Weights of a small GPT-style language model, trained from scratch on English Wikipedia: width 320, vocabulary 8192.
Each number is 500 + 40 x the weight over the matrix's rms, rounded and kept within 0 to 999. Layers, rows and columns count from 0. Numbers have three digits each.

# layer 8 MLP up, 1280x320, rms 0.102, rows 486-652, columns 120-159
410479478489440500532493515474384509459444425505465519498509512560590536522531511472492494513546524508505435471486450447
477504499449494570396574565501485520523476551535504547462440442541480509431522485537486517441507497597477497498545444548
471526472440494535538484480534456563499528488501507474531511509461489471516509456494539481487542493489500502477488592556
498468593468507522502443466496535480531503426471436556430510532567545530509567513483495438579511446522502482437572506509
533493489513534528410485513493481529517546477464483493548570517541469488543466599502506527488527522495481484482518568465
507534527479516563531463509559500512497475483511487500585509521456526478559493452499544475601425553492482496526490445512
520575489464488470485501481526531458426559529499516505498495524518523455521498472509562529489529470476539454481519486504
498622499503557471515467543526503450516488553539469531457579518410461404461478438456491491476520492525511611533517502495
547445517494490549531457543539429535495413481505489523534534534484407460520474484454461538472618507500504518519484453500
561534466455523463496509497536461492432474519515537572497548530652446482550488428508495553508439554511446485538457523516
466471535499513492428558439550446482532500493529593543488510559534440538457486540523527495577505506450508539377511551542
500461582513420504504511494494487541514406531474623461525586476532448461500475499505432487416436467478442540523429441470
564469590516447540485455480543503493455492420480551510483565560454535434542501494485519526492552471439465526502481554498
535474515547546486507485484469524439502536431537534440500473495480521669473462559495420590456456524447458505489494528499
481445499520498540475551482497534430535495539455535511431481507456449569503526503445524464457534496491567500492543460490
544488491494479505458520424452486482515499550475546510436491528499505534472456550444485533459490390557528561498520478528
512533470541539534428552541468491555531504495491523502498492540513475534535455545432437530491463484569489525563536514516
535559507455462473565480520492549471493539502523515542463487501511484561573509489527550487481442484550435514469517435524
579460507472500474512534510518493431587584463476492522523532449553560481476446505433471549503617503492527436529524487519
530495516465387500436507505541456472523481520425490491521522493530477573429437540487515575561474481544484493469565495537
520483498494502478467504463397509521480511556496520502521527405445528456490508451605506476466513461471498481478494421441
550479466431444520461507569516483495504498526551565516453525526474551486586481485480461483435503557492456499458503479482
509494503497467535528501452491524538540440450414528509577498411441428573423537483515520549472520493503479501537508513484
500469485576543556554410597440481551475525514540483517481464520526489481532508533516474516470526524524479541370522516464
517412438449474466441435562520441484515506521541563452557586496466549506558469507484519538415503450490459504533470484498
476449484449478475477434497498469483554481532481495519534494436507479530541425460551500549510487550481501477536526520528
510495488486537489455504558509494436427486567463578558528512423487426517528434523444526480535474509485541495466518487519
513487570465488520479509517547527490511540424505411478577499430554483554580537535571527557489553446530574556468460509544
495436523466432521544514491551519493489455501475491529492528464471547478525436488409509484513440483432524525530466573546
471443484446456467397528516546574606519430532473496497486555512534547438509450512452486459464475563491498491515423534556
536502511497557535508508526471520455470420552565465473466471534489503571542542477472443525474476495469514547478418480431
454466496535518472460543451541542482461480468518466481577509454498475552542463465422477466455494508463489423534545531494
497507501494518467519520447565414477575464536463474550438479532480547517540540553525516429390469497423589595511475542610
490483462483461529471528544400630409493487536532486575522475516428436472468527426481480538504490520441562480520469551514
524514505530502464480558470480565487531514501417468520491550503478586574556495449519471571513506472470479490466500480504
507479513485563451442460514456515470461499488558505515490504531474533422499511481521474556477612438500485471507570498525
509520497506499541486535493484475540505534472497529575532491528508424508518550463506517522528507559555469516501510555438
491464515452539522490500534471525504505479455451481475539529493463512454478447566467496507605527523430538500428549476505
436542504430467511469482529572506488476506429528507519449589470487533533434501512507548409445558490514553477414497449451
531480562453538529486467499459500557469465553528561518530515506481562476445460445547530497478514533445508495518493540510
378498517478468487507513507528582554458491550462508494443537530478568466553522551500485542588494490468582508482445518516
528521460519488517518495486494470509473519431578538517512479506540521536539595486582509452495480493496543499519498488514
450470529512466498509523522509555574510414514432509487525543453523510480482581482443505531525488449479531407547557501574
481429504496541526553517529527452509488539526548454374489474535476516501531537516495494464501478583463493570597467548454
533504459484576538505488531448545485560527487500526423505486462587535504541494515538526497455552468484531548438462463482
518488495517520502517501489486483495533486507495501496527516441515490474526516462470509542490501529508454500539505543525
475490520551522514525546536495507457583472455500435484475522461482503481455498534514468484529466478536546524495555557579
455517390580484531492427540534532463524533546447529441575518440422477512471409528451547565495497564514556492488496496452
456457462556508506467554524475543499615535550538522502516494509531506484482528549458492495518454431493520528494451493541
503479488524528469435553452529557468492544549472599507547503419468546549479461496513484482509470483587524535474568492456
462579551498550529512514524533496405535588504466505544435511466516470497570485504437491438559463483474513500549508562470
475540471525495511515470568544527556489544474493438496380561498551434540469536523504521497526495468534481492480458467560
516515445505548515473527492518537507485489541538563480492559436423565491454456510489628497491493429524538477517511520574
423456544484458447498523497614473455522436450495489536501478566435525480433418484470513491518566509553515537493488489433
513465473497528463466527495480428549503556494460474491551506488478496513540498534522531527495490481532497499518516490512
490480456539421518483523584503494489470440576505454593527430495475479448489512574435525488535482452522374481457520482509
422553494538500510505526517478539490484520492512518502479519511467508459488511519482493457516534532520487544570554522511
511525464490513485511485470529500493464492443465491479536577454526457508477438491538546568461498473461474396512517452499
499481455521492517473486535511456458457501508470488490428576475516575536497423539534550571500460496483446532518542499491
503519462524510457412587511470405463516533471496548556511499514412472469444545570529461516490533505455487468490443551573
503438495352499487452567424453481555509475464513454453511519480516466455511516524473502492522465532428460551494471529481
578539493531502508500470451562521542513560515438586580526507536520459537534527497515503507549539473366505509518498546522
487477454513510418420476513425560504544544468451450516513476520448504549555541412529516558514612500527487496480466452488
430538494527450498451462456467507466460483538528500513461468560480551482521499464555516567528579557544515543524457471453
481473509409523533538542505481533548504514536410534464528535449487588562604465502575493501463416491544514523481539448499
465489505508479553467407455560519482501511542542511519472475476501473478565574554522480541466427467493471487518496550482
458513518441544529473484534501543501505532450477474517533503505510501526530407479448583468477503445489432448538498496492
456452507465532553524437402582442522425549515479498518509541429555489557528415474562503478522557462442548476533480481484
519560607421501594457485519538529540598528476498490559556471452482542530571475557510460504527460471517505603481504538505
517465421492459471496547496476566552603470471480447503520488526516501570469453524523454510485536529545500493465538560501
431561454506406462479421519507476470451531508524449573543487477524509487535487483431431507454465472399487487563563518535
460574513508513509475509548579495563462463482464490513543491546557546520509443584469530518518502517507571554452466497583
478478430496470563542492559477532482516537608480468476484453489491546470497489544498490539537496452520499546507461474532
492494547409476523505516577550508518497519514475480569572611533501467455565535526483493482468457550495544495451565505518
464498520520479528489523468471480526486513522503475522504478496437547542528432504426505472495557528418486532545469507516
536439584496483497505507476508443511486517556454492529468545494464545451512548473473529565531500453409495491549524488500
459500510426561552437575497450516521544492412579530468436449446539474488470481529533508527500517504553458551493475486538
475529573443510517410553440533461547581532479503520507503493482463522534514509494540535470537453391509514457426489433534
503465494506582503442514491521542494437506546506432480536537576477529525459455537507454543461516443519506499549476463536
555526482498464510487485509565504494467530474512520565500462574480553595533457533553416474516478513527539500477501461491
528549459530548497363510560484465515516476524458561478518501475519534482558557614472542553459547523488476581521497481563
482475470552486477518500501546511512505503554492446561521419504518544480471460531523461522521543528522470473405502511528
518520558487551486488432445533416479559547511506426460392443483489471519476451513459523467481520565557535552494458427485
530459495518577525470466525544450486535466467473509472478489514471519484501516483533491457528472489563491588488445468577
403526460533493539467509511468522468524508453494457481492521545524484542562488497547491542530538499550504472468505517520
504501571522534536489523547463565501504537483558459460476493516402457503550427511486488549476535473559518537543471499524
565449556433521468514546458509513581429533519518510471508536465525496500502497482445518505498536532511521568546522482569
481488543468567492428476425492516503523508428556550486509531467514569497541493460491536451501531440533557519502494473471
564447500499530503582437497474476505485530497476497468511478553512552531575459449522471465546539536456513499541506523547
492426468507512475577506497464512428513469507427507526474507540528492495556531479516503551496506529480585538505479491501
507575471489476468526525482621418521509491497474453508452535504484497529457574594502472525515455503538517465525522542530
457498490479505530535483497475459442495523412548507523491443515511507486458449509503425516453484535541476489472526440551
503498460426632405494429542552506456499465495513492498484477535540451525506484484491580505559470445535402511541448475532
525441555476515461517459532495484542499553532511479485478565500501529482510503481500472602592514491538445469502449463465
472441482497462470448479513513488442509449506458487523536464460505461523555488508571490491480485504417431531500493473493
523522476492540537508504515566478555563495546437394539480531552492510441495573450474410509538504487564500475582462452470
580442557494520473549414520418498501510468459533510447486475511455480528544397411606491478496453499485475537474605450506
444576588505462523516501533539460470427451442486508489485561555557522482444472517551492512444472471538487484569462462468
483516467464544449526525471488531532485518543586497530525566510487426456542431533505466479435501540513529522506592462412
520470555512498511480460534519467459551458500553488513507522476464539497547568406494499502512465499498468513521521444490
506519611505523614554553550461493511517550530475452515496472524487483462468513482446516467465504597531518557447501486474
582438401542478576544516491506516545496511508453486525474509446556506467520453565500556445489471460458559475486473502527
351452441461490494577481565576439479540432488486451513402567583527527529543470596429517535449565517553458543551447449460
497497567541545452487531580567564402481541461542532452483473517515510503535468510539531459466546539530519457544471449457
532499541477476503562499405509534534494474573463406538465503516521407517511458518512517510502439418415539502479534461485
543477463537490524533482446569499548580451451414420478564562516440492426528438488524543497496499527540506499500484530479
502488468489503533560449540431406493477526444497466492434502505470469581506545491533489499490557487531474472507585487435
456505455535440505537528503573563458538513517495498495503500455464524444556543467463583440543490555547526495502542504498
549513564523488527469501507540386539453505490519557504465572556487556532523504486584457530472479461499512471536499499520
502448488553508573469402538497500564485515541494495487516489538478491481620520442462500604437479428440513463534498449414
495525520528487518489438478501453435429484487436451516562539450446543549468509472523495510408476494504470465487458486527
478478515512522482449576509499558430522533499455485492519510539523494453542464511567431478492492523460520512519496495501
455480470488534466474512453476517404519463510541565522539599485456470458425549571530485476547526520424451488603505492486
549489440440495496482537518456482419499457543522494511462494494507419480493469400505450567492526558553518584493524527535
534478510424525476517501511496495526428470453572521495528521498485469523542467475521541511406501532517497488487514427524
456536494480461549488477516486500461487510541504489546506495567497521425542456472434460492483510488498522541478558477501
442488492508509498526516588494514513519494492569517476475542480427493509450533480460519545503548586435474464450451475462
544526486485586486478524528525543496477554543574515510522527504548459525550486500527534513500453491495486520498462528394
535502488528468423527507454546522493476471515491584480504500458496543548471493508570477511527517522500508492475522516497
573476575520403492523455474492515462482460487508508501468443538454447525498475460458501531512508494543502518528494504523
394459518469459572524478521514512502496493533426577499456509513454471495516525501496461524597505501516531511574525479521
491516516575505450506568489491527462511458491500484502472450504529506460498573470411489528528497520523536460509460535520
477480435511569501457520569576512501434427482477463497500493444474515551484495577524521493517530504560481517481458509547
538521502467511450458558453519506424532494529568476482504449460465517491441500522447489545522550546483557547444443532471
542502513519519446543510582533507513546460493453422489517492495496549441515462453528457461473489501484508458516432497554
497412524573519554409490533432510487518435506493485495452561512496561496536554506543509512379469464482508503475474513538
508583480534482480437522485480513450465490607503510457520480483512481501413529475546481491617465474517445526557480523484
434468501547469439486460538583521536439463453438502471508501564473467513485466476496499448488538560483493521541504470536
530517482531512533571537448505537531521457583447495475560527550557500457571497441456515497564534439393435491493463466494
504552504430458448473503525560494486535539471413506459493422485471561506529572515505437501547466485483448477503447456543
491481538447453468492462511509465523457551494516477478465507476504525415502501470498600428526485425515525446519487532527
465461424541506542472457561487462483500417468493490561475495468521450516547557511603429455512529499498479532530505479491
509490459434459451493492524540477517569468504507557496395557511495516490583536538495605488477477549518535428543468443572
505501546426392515466523490518491494532419520502521428546520510493575556482449486475526501523506494522538552519495449497
438466542509437537527583496544457454487456529463503537534491498490479657491601544492514504510515502541541573452401515508
443547524492455496494543470482546442553529493471522545503473447514417488557542423469472544534455469461486490471475493454
557511556470525593449546510515550522486516473505533489533578476478442526514565522527497544488503526524457527494551480527
537475508513578459477559529528513474485468490485530520511492552507527494477550508494453474446470506550529509507484473494
484491541543513512519484493491424480491498473494488519515506521502559460559443474416544552464459559612466487498489513507
448453471520496559493480522520474469417559566503572481525457511492567434568473510496381553531479540466536553478514530490
452494564428544482527561500496506523536512430492496419532497533478471462573460497498572572465486498510579482531462554520
522377488475536488482562496582488508453494517514509521467480438427551511510490453553520552497503481517481553475487583522
445492425434580510455513453494528543505548546493496565485559505493507427487561459472590503503538433458426545566483537416
474543563480546478456438473505585391567578497548485444519526540544498485493471415449511519516506486501509543464567458511
448572462404452484520485527541463510534490559541544507558513512508533504481506491463505502526483512490470556548508491486
491504517472504465509459542501524554517426474477502554494527476586489537493496477464468511477530542438518503489495460494
468533518480505478475450500494464479538501438576536502519469494530495548441537454531547506559471470481451532474519455493
438558518464524452531544457555512582524450462496519481518497507533517506477485559496563558527508447484547606433409506506
474511415482489525428557486505480476488461558533511527489536450399527520498547448500474502520495567471459499533435539504
488537536508446526476466445555441419505485516574506484584581510518469553540445453443512509450500531516452487503580476425
553545544557473546487504578510527459571455554476462517431479511505460545546481507481523524554475437530486511482541437502
521523556505508485516504532522441468489439424461488538462502493591486498561505477476518516420467481493571441476500434550
554435548420541470524573484509487534510499545548575497585482482542482508584454484488545582390540438536488562417466466494
508441451530492526428463474521561451472510586483458497454434517504458504518493480510434527532516561421463494532511537514
485505554479528511549516521575512494563521476493454469507510480423519566515464485473536573456487612470479556492453555501
466523492511520540512512483503469470517437470527500503475483501453504499522561504546521515534548508434500506514486484467
499498537457553510434465471502487512474540506538522436513512540532500469472529511506469490480530506485457526505514499516
460571489501431431472552465480449563460425533457510513529487472593566449499487553478582532503503482454542499535487500463
540441505472485500487486516533504546472486507486496509513504471469521504522451469504514527441468499443517532448536480502
412487564511555470498529503516509489536479528492544529474504495521534532524510518509516559493509466535452569532573462458
523497491599538483514562518549445528500501453516433508491498512464495443483479481512541428477568466446506549499447479485
521517497504487443447504513403484631486495505475409452568512413518575489556562519488542543549485512497490432438537499440
490587544466584448620553544479535438513514503469521473448498549525450483483520492513491494511574513457537503463485537574
477506437487449561458470425549529422589453545494436540466553594517555590563557502488570589474496453526549494542507501511
516494468514520557594431494473508491523506482501457438492488558580492470491473491493519543537461498441495399460454527450
445439501517456551432472520510517477482501507512420547530541536504500465546438554458509529518518473452521514510413505540
417462530441488496459455489441479515579485439481565402448498458512495505522472573493524555496526468480518542536439499583
# layer 8 MLP down (transposed), 1280x320, rms 0.109, rows 486-652, columns 120-159
596586496502496449484441512483510481537480508525519542498495456475538411456495496472528547524430455487458497455525471519
457553558463507477452542508464490520433543473509542435579502564512455494589497468470515524506487484451532456535522543470
517594560543494513492538519554550469451527428448493533489510535526531545541516514481531468551511533508459501516521551504
516582524508496469544556545442535551476458543578521598503457477475531516503485469537582462452478507506444536474450509457
462565465507485483520551580514510412514452490488438461482439557580523448522565474503490468468493437419545507510486476508
485489454572517517399465560464570487484557504502492559501489530513434529428552517572494465507502484524507493473545532525
575571515534551481430553504478450455502544399526515518481486498497432481489475494475485503594464424471532461553466581460
475486435534553516528499509483509456494518546506519502499435525555500409438529454506492431501542439544505504508480381441
469495479513527476497496470490487504558479496604507560558473456508529519489548508486498517474539446507543521541489538510
635497511541487561500534438511502502512521509489497417435417478459511502479549546497537534470485486524475502523591505512
495466497590540463521472577539571440457519496460424515492584516507462546508475437483572518501517504522489416533518452485
532492510518504509517568478468442571568608478589548484502460520459555510527466510446489478475494500569513544551476601531
424499535474485448492537531510486566510443499519469468512486531468477577495536495548479518472476557511464532492413414525
515507539602443474524584560512520532448436551463525494509465527471526406525464443483497471497502493560487471529517549492
497491517490473510488499490521500550564508514532445547502460497558499426468503537422504489509528533474473467547481475471
493524520487463451570449562482527505533492564507535542452464452565460479509527463493435515454464537460533492478460446560
425526478526481405423514502498510493530450528496463465549496484485467548508503418459515506455612501495498587473558490506
561441473576501459534505534433477444526555505534548507473495542582500501486561565565463518460482501491461476568482494561
512515493478456569475485573532461484551431556506510504493489504563443446508481453530445366482455600524479518476479480470
549552429474511443466507501518483487458551499566555532490581515492481461489472525544515449528480506508441434501514525558
530525513493461583450488515488509450501461497563446487463513501505582491505532510474495535516476505477485527497538482500
514490542567435481532549550526502477581461489477506520544520479551532471495490467501510511464486556510520475589559487437
452517489502525458432542532520490448502475505585484530501466546496513534445503499496533471528517475444528549509507493563
399454494425500489463544450437555459471441500526524532561425487475475541556451514589476468560495468493449327446449423427
520504530507500523571584453540524527480443516484571542489507503475492475472501461541523527507464472454509493497541478505
509465463552449538542472573501501506483496536532482543465513457510508517504497520506441476456459497515506422483426460504
511518499493487513516477510495517461461590483514511442554515510458435541566478511460554524426548448491506456472507564490
532464462518510474541534571485539460470469489490529462454590495484524446466491470479485513466464504506541488502498491556
615557530499541517485460436512483490491514497505495480469441512479493504520540507523474552450560433465477408553482428494
446495488509550414525540550449513555512458563627438507551502524429466532515544500473539565490553527467625479516468408450
540498588462468435450523519510420547503501381481428517463487541510529533493506442486550532523495436471515587563426544513
420486475525576471512488490540509542547473501526487541469577523451525534529468497497414502423514451531463491552472497505
551438453471526497496555522481564500414425535499532459579438550490522489526532411458512468491485499490502540462490479468
563482439497487508524436527488496585500478473488520499474500485557502528512609486512543523527455553518513557494504468429
400464525558548527521494490498497522512455521530435474509597551532472491458503516480519479474541531512457460573453464507
421474466503445522543547535547454464494512524493468569472483518451557506505417485452464517524441499501475541511512439458
544479451448495489511452528518497480484474521543505432445505430519504477474508527515539495538501475458559520535501503486
506437470557463516490476507536569515451500518453570475560452480467470463524504456521503516470480432586547448530502423435
449453516550549448599508516481463439510530492538503474508529533500575432555514534496427509476548499507358527484506549489
492497523446453493565482468539498419473438402544442543561482544558556501531535537538454450508524524425527480456503525488
544458580553585527521467459501526525436422439511514509508468466545587490583444492623515503416496564515498552510495471454
516477504516513560477518611564469539503496535449484490536474486456518530502503480516574526507547458464516569521462529436
503569519521448570554491449541427507496486444523544576488504508492486464518501546506449506533460517504435498468471469549
504580477463449508493497469477448552492548454493499465503595514491560473490458486516466537521514466530471515474598563554
562577502562501496469480436456501441540513532486476497476545513498546546486481559514501472446497462490548499542521499573
445453445463447495439467446441490492577492513534464488533556497592521508487508436546574481527376523488478491502508511459
535458448460537514541483499489493524479570499534588469470481525485558468572600532485526492482548536447481493509505510465
474501470527533507510461482471463524455499594537512421528497505426516516524533559517548551477503584495518456482508524534
462531492501516535497472489557558556522525522483444502519432465488498555561469465520516520510438548502482481513429535499
479477578518475474514552467460568486479494496410563534520467546586433642457540522496428457516521514534463479512469475433
560479449504575507498557493513447461457532494503539498558488508510488504469549471522453478527423466525514507502535504456
457472521519381415472515519489488510442534545542507488499450495459497454447485498502393427522490462519518502471503434492
552536423458464513526414553452487483555614454569454454470438455463564444451573497514544538551508450506425415534468518478
523518526508480586462509524453489471504495507518479458511456473554508552484525529509487469591456501438494440545499540514
516471549528463508465463494463480519558533561519450557455603579497381508471484487466512529409522464484468508507511511453
565493491443458626448573542512509456503469453524581504530564513512503538533464545437455466487556511493521596506501505514
512551414501420512524476528460621547521478536481497538438567469479464504548523456539526503455468542478502455561420504524
498524494519459535515507491472496527562600447461526511449478545488413509486489512450452551520513584517508538472593527533
481499534475517516561479552549444511586532499513452466567458509450477552500509466439463520499500553525416607537500463565
490484532442506519515489524489488455489488543506515489506444511581541481464534431522481516489392527532472532501572430497
437571481512520513415479494529480525467542499461519529499441537499452447435470548526512524434505549510467513463507511503
414482576452488459515491470560533474485512469549402560476548473442453470448501568491522489496498485534542495488545393540
547540509470455508428501535540496509529503495481515531461525530523479531419472446557502544494401493496499520457500525498
492474487528504499485478457539437568499518496479581556538566446474549548502521504538484526539440525429504446532529475489
453559505544542496481509470512545534491463445481438544531475470567518421537529498475560582506477569528534517483505504454
502443520468559545391506459528488525447453527523536502475531472543521506506503448543503518475521491479461459470504482507
431488536496505466520546537526535555490487466595472404461571497511499454516544488463500537489517550474463523508519479604
501528527471485460550577517512523485522469435494414524473487488505509463458495551483494496569513512564548479457430516423
500554495522477442489494544516468406551498478438471505480527509498522474488481556553521505467465481536486466464499485529
489482475518479498505523530452448448536519548556547554466563569487521426415495453387487463606449529398495483445443605516
549495497547498535582457567427514533474524605487514487473555526532546503547534511473527473462528477504506470468467549474
438432454524482485493514504522524488509503526470490524573598468502535487624529522534461470501572498451519511481506461439
478531462575501436531538571556428475475427490431506518533467426521500531391560483471518476527522512514536446527482549514
470495522564473551518457450530597441503482405506548459507402469491492474519502481485449503493450426538468521555423489638
469509491424500535476413531532518517515467504495443453481433509538445485556564513513473496444448437511447503453569489500
513522430518528509534492549496501415510497473596498518452540468484508513524535560516523548482497516471465524585482524561
551526494497574468550477567432480444478516470553433549551513567491507440516488448450472497540540432449527417516556550523
526556499525476480583521510508518537490458550538532457518524567521400509506542482547502490482541462558469559527513456440
493563549560455462490551405523560492511536549551528557498455493498480504454596472419506495429479454565524498552537454424
495451538446534478488514564540501545523475472496474452475540519521492415466444547537518521479519489471483475560550510450
490512527499529531530500520463538527518529474528527483534499442512560473431550473488443498525518511480426509518509545467
431495488535532582415486576491573519452502452591473402461475493492510475519494487444476435502556467422444536571432500498
464483527449491513538572437475527546512517489459469591452500464495552457468425508517543480509435485516493479449489476513
537507520516468527491466463504488551440459556529545555457451492521483536471524494490504533456555516449530393500537447440
505422503452467531471562442518515512521488540570508478491465562531520563522392467478490546456537521546592553495528476538
540509520498527533499506440553485534516503466496510522434489482534555460497513487495511453483458494473468483416492511600
494474482511500476520457525484484468450516488533487515468557546510506507448420490483505450531481426463500564489449499554
524457555507449448427503501492474468575517541469466500496445499482515537511541552489529426522466577510518499452503487508
495503502488479444487576517550459520512485496480485502508500547507468529472504447554507536484391473550549533502509517519
456514476499511484481470534533479574540471504541441475514498507489521485542456481536542468515493504542482473460543497487
546490443493525480536427495449548602473578397517444528449518507502548538531459490584521480465486501446525456484509555507
554524510451545501401438496562481487540490587560475520443550529483519452546509549488536451491468481523529560487489537509
482475501499543556490487483542476449488462417508452466492515532525508467524464546427494545527522447521508465560553489558
522514503566534555476487474488481472474473439525426494546395462467504568488503547521489524525463553492494502484540525607
533503536556488500474516553468529517490475488418459416485492447568509497533554481426529539504497514532533476558520556514
503544553483425482569489559489518490420421437503451512511462530551508549485447495502522527449511506472538523474501507485
522504500514525479513493493543422536457469582523542484468531592573469547516459479510549553512522473507537434512502531471
510477510462474499566417487580504474541485526527510522523529546545541562543535538424507445479409430545442491519456471522
568446476544537520539481465525495506459550409573476479499497463488485582533526398505508446520430467515509549467514489506
506509518496517458570489457537444514446440438526493499518473452495464551508594455445472524439525499496471465525523512441
490497449522567511488457515539455485454481494587476513516509477478481495529496473515479492470497526530541490559515474476
532485503489548484549459503514520496550413464501541523457484547519444450529487521477527442505445504378532513489500495556
520476451499483514472441511483405484567448529529543525498517508510538491464544488458538498499531444476513523506531468498
558493413437484563490554471444526537548450544534452501535540459455437493497534555532497578542508529514542538387512554501
462505547456502398489529527536517478475558509540465537523545532495472537497486531506437544554462452562501549518519474480
471538543509451464481508554483506481498537462540477599518501494497570478594532501512456531551552500456523524476482467518
375528457463441436576450526499495503409501515449536509541568503464456462467520453541475428417478516435464510542539541544
548482530463532416576459559517450537490497516540541525500541558510477544520437478428471531571512500456425462494516466535
509412412538522504472462470500480499507490530483462509470482515493454424498465521445547514537418450529465493518484541464
515528527484476477496521481505569492457504519522499549458562521533508518490466472510497471441533434541510544524538547532
503571465498466547540538488496493509489566521620512504534437548499449470487503529468552531479541489540534558468532469494
522519468511467427565548550476518586559494473577435511425508531513539421513526479425526514516530529501484492525550483538
530483476511499479463486511464474500512500481465562475496469438547396472538467491482484464496523496585463518446477419533
474441546458512516542479447491482550494513531543522592535449473521500509521538481514481503464548513438514482424459525515
525514510517465503487474472489535466579503476452521540487445526519521517497469479505546458574541525518483515515532496469
514538574488508456504494504452568443566456544563524511556521464507521500513474481506501520497480437566483479479487547544
454440515428490484511478522504435555521479511405450489503514465555532529455521521475554539517469477524538540497485491416
468470540489529467517488553515529481527476543523526501487463473444463497473491557426507520489509498504522494488486483549
510460527481563520478475472540510515524534511460520484489489580555524482528484516511507536534531440423513437482500509449
477516483443560502478505459426528513535496490490470491528562409505435450465484536558423458518490570466475434432506531505
530446494496474461516478526429510536494481554509467505564551512525487506512496423544484575542545520454503482551528478520
458481529459438483525467461490436438492505519516522478519535466520511514557456487504469542525481498489527524513515573386
543589530485489468483487474484448432524485459543446544512508493514532504495438503463496472513399519486512386475456519524
474477499452446504479555465512488467479493502477450560481455517489399496443541525472504461477474539482522567488449391423
538558544477502526539538457480574486508530530484515491490511498479412538460520488450507491559498472514429497483570513425
505495530470489543513515547532507450480502460434563461482488427468495566549472521472500413509473466511446543509518480595
427503457489481452516551545556562555475503536459514503476563511489515440573495514439525486468464570456562509489490484524
441538501493526531505432461454537491568478527499487536446523519455523560476467459462510454595454419545502529586534550533
469463575494408532481530426417451527527547555580497499541514432499552553548412454534488560527456475553513438439585464574
423538477457532431498453442462555474560527509536511457477498518492446491495485483495544495456487487558500477490453502477
413440524473538576425443512521563476543513513531481450470572524511448453455461551472569481518535511511510510451497535440
445535560532506429579434427539505436504476532495493477442470483452441480540469480460482515463575529545550476431560598499
438526475521480513486509540460503556619504459496508512474492499509518532566489535466524501491441538460560551496536530552
572525504513473505540529463577509518447495554566512560523423477474544439486482468531515492451534485540601435428552541598
508504500471511466524509546470499452497467491523460543557529537527516493500479531471494469476518515506498427493568502513
521473514422401559506505528519536501496477463563490490502497507569500416418503535460555541454494497577527486447509429468
543479473502445470546507449528447496446562516530572420450477514464557497458480540460527544460480484571493479517490548495
482462480515493515510415523467526592482528542511504473537509467463544517421495433517440534481479495497470453461504522488
463551427482494488480427437523535488542510525505566481522495479472506486467498478487475496500499431466543540484498477490
528453488497431477462497513507512468531484460432442515526485522475489478512435521429511496505533440464520472471505441482
493613497488527499483521497569510590449465472485510533487522481560484507470476528502528446512451433461495484482489463485
536443483436519543543455495462476489503394485478421522421568539593557515580485531543525457510511584503493564454434473516
433591511513516509461469548485515474502554497485501480564545470538549533448485532575483478470560438413460442445445506487
505447453482534513572499520475506482549505476489470530439496500587480453467517503484516575513509486450486421549442463550
560565567507427529579487527495484514473548466486526479522532470443504528487522448513496526461553516564466497443495470489
494538517487547557484459492608440531529530493538432492462493397510566497421461513530578511503532506471464487500503522491
470532516495561485552496496524544446472504460541545519496477439456525536504483516519537521437454446516487483502527513462
503491599502496524495557467454535457483488513453467545551424464471491416566551487503447455554467501568504481563558487488
484506422506498429493458470470494577532550516481543524529521531536483436456529525508425448469557580557515561392575491492
492508493537547468453571518431522596485548449445537513481452517498550502500459557610485506548503544488428448516453474580
549510442454452494504479454516443515507530475509441489503484483483575400511492518433482404567646501480452464444532543494
490477484538513549483613499481538496511437465473492429553473474545471498517519514462528474484484566519456504522558451519
474469442540560469490547534549416553492454495511515532505502504483484497608530479473491496490541504570454498499531545501
478473393516525454508465525531416545515540501551552477471526431532444463565518476499543491480565474444466493461395493490
503480418448439597479562540501557486472472455497509502457520432582514478574511530470492523543473474471508540489451511478
545486511493486535561518522499548462536462492499532521516485504551537611508421457504534485494538463523511513516526515536
466422568549445469479494557432544541549520526498532527493521501499530510476508504447551451498608446467527535556527460411
450463496550525523529562463450499560454597464545474475528464461459529408462490482538467513473424564552471496518536474511
471492426506503387556520524527525458561422448561571441493434561583476539407493533487512564520507519463485420524535468541
593534462478515523497466557543438538443544502538569486542547520443496453505563491526460453472445681515445508487467550505
467436464465430499456423445442500477500533466486521558458458465490439507540525509526503510511433561435549459512521490488
376475562445429524509498417482421476503465486476488496504594454540454499476507456457454537475546551516574477503519534557
561470526480504472584485374504462402520437434478524519550597515456493532508514504533456518480440528519531493524497483552
553561546490498497557481499514540529493526456435504509485497528475497462497494549540449549526474463499458460515557561567
491426514447563422396486552518528495513571480518435468466500473483516431541509471471477490523525490483512552508430527552
541446481494537526406461512534539526483533462491527520428459503417559456486526453523493520478495394537525533503597511503
559527454491463516456499498535461510423447569523402455460523520517557553564455520455535480475429501470422426504467478506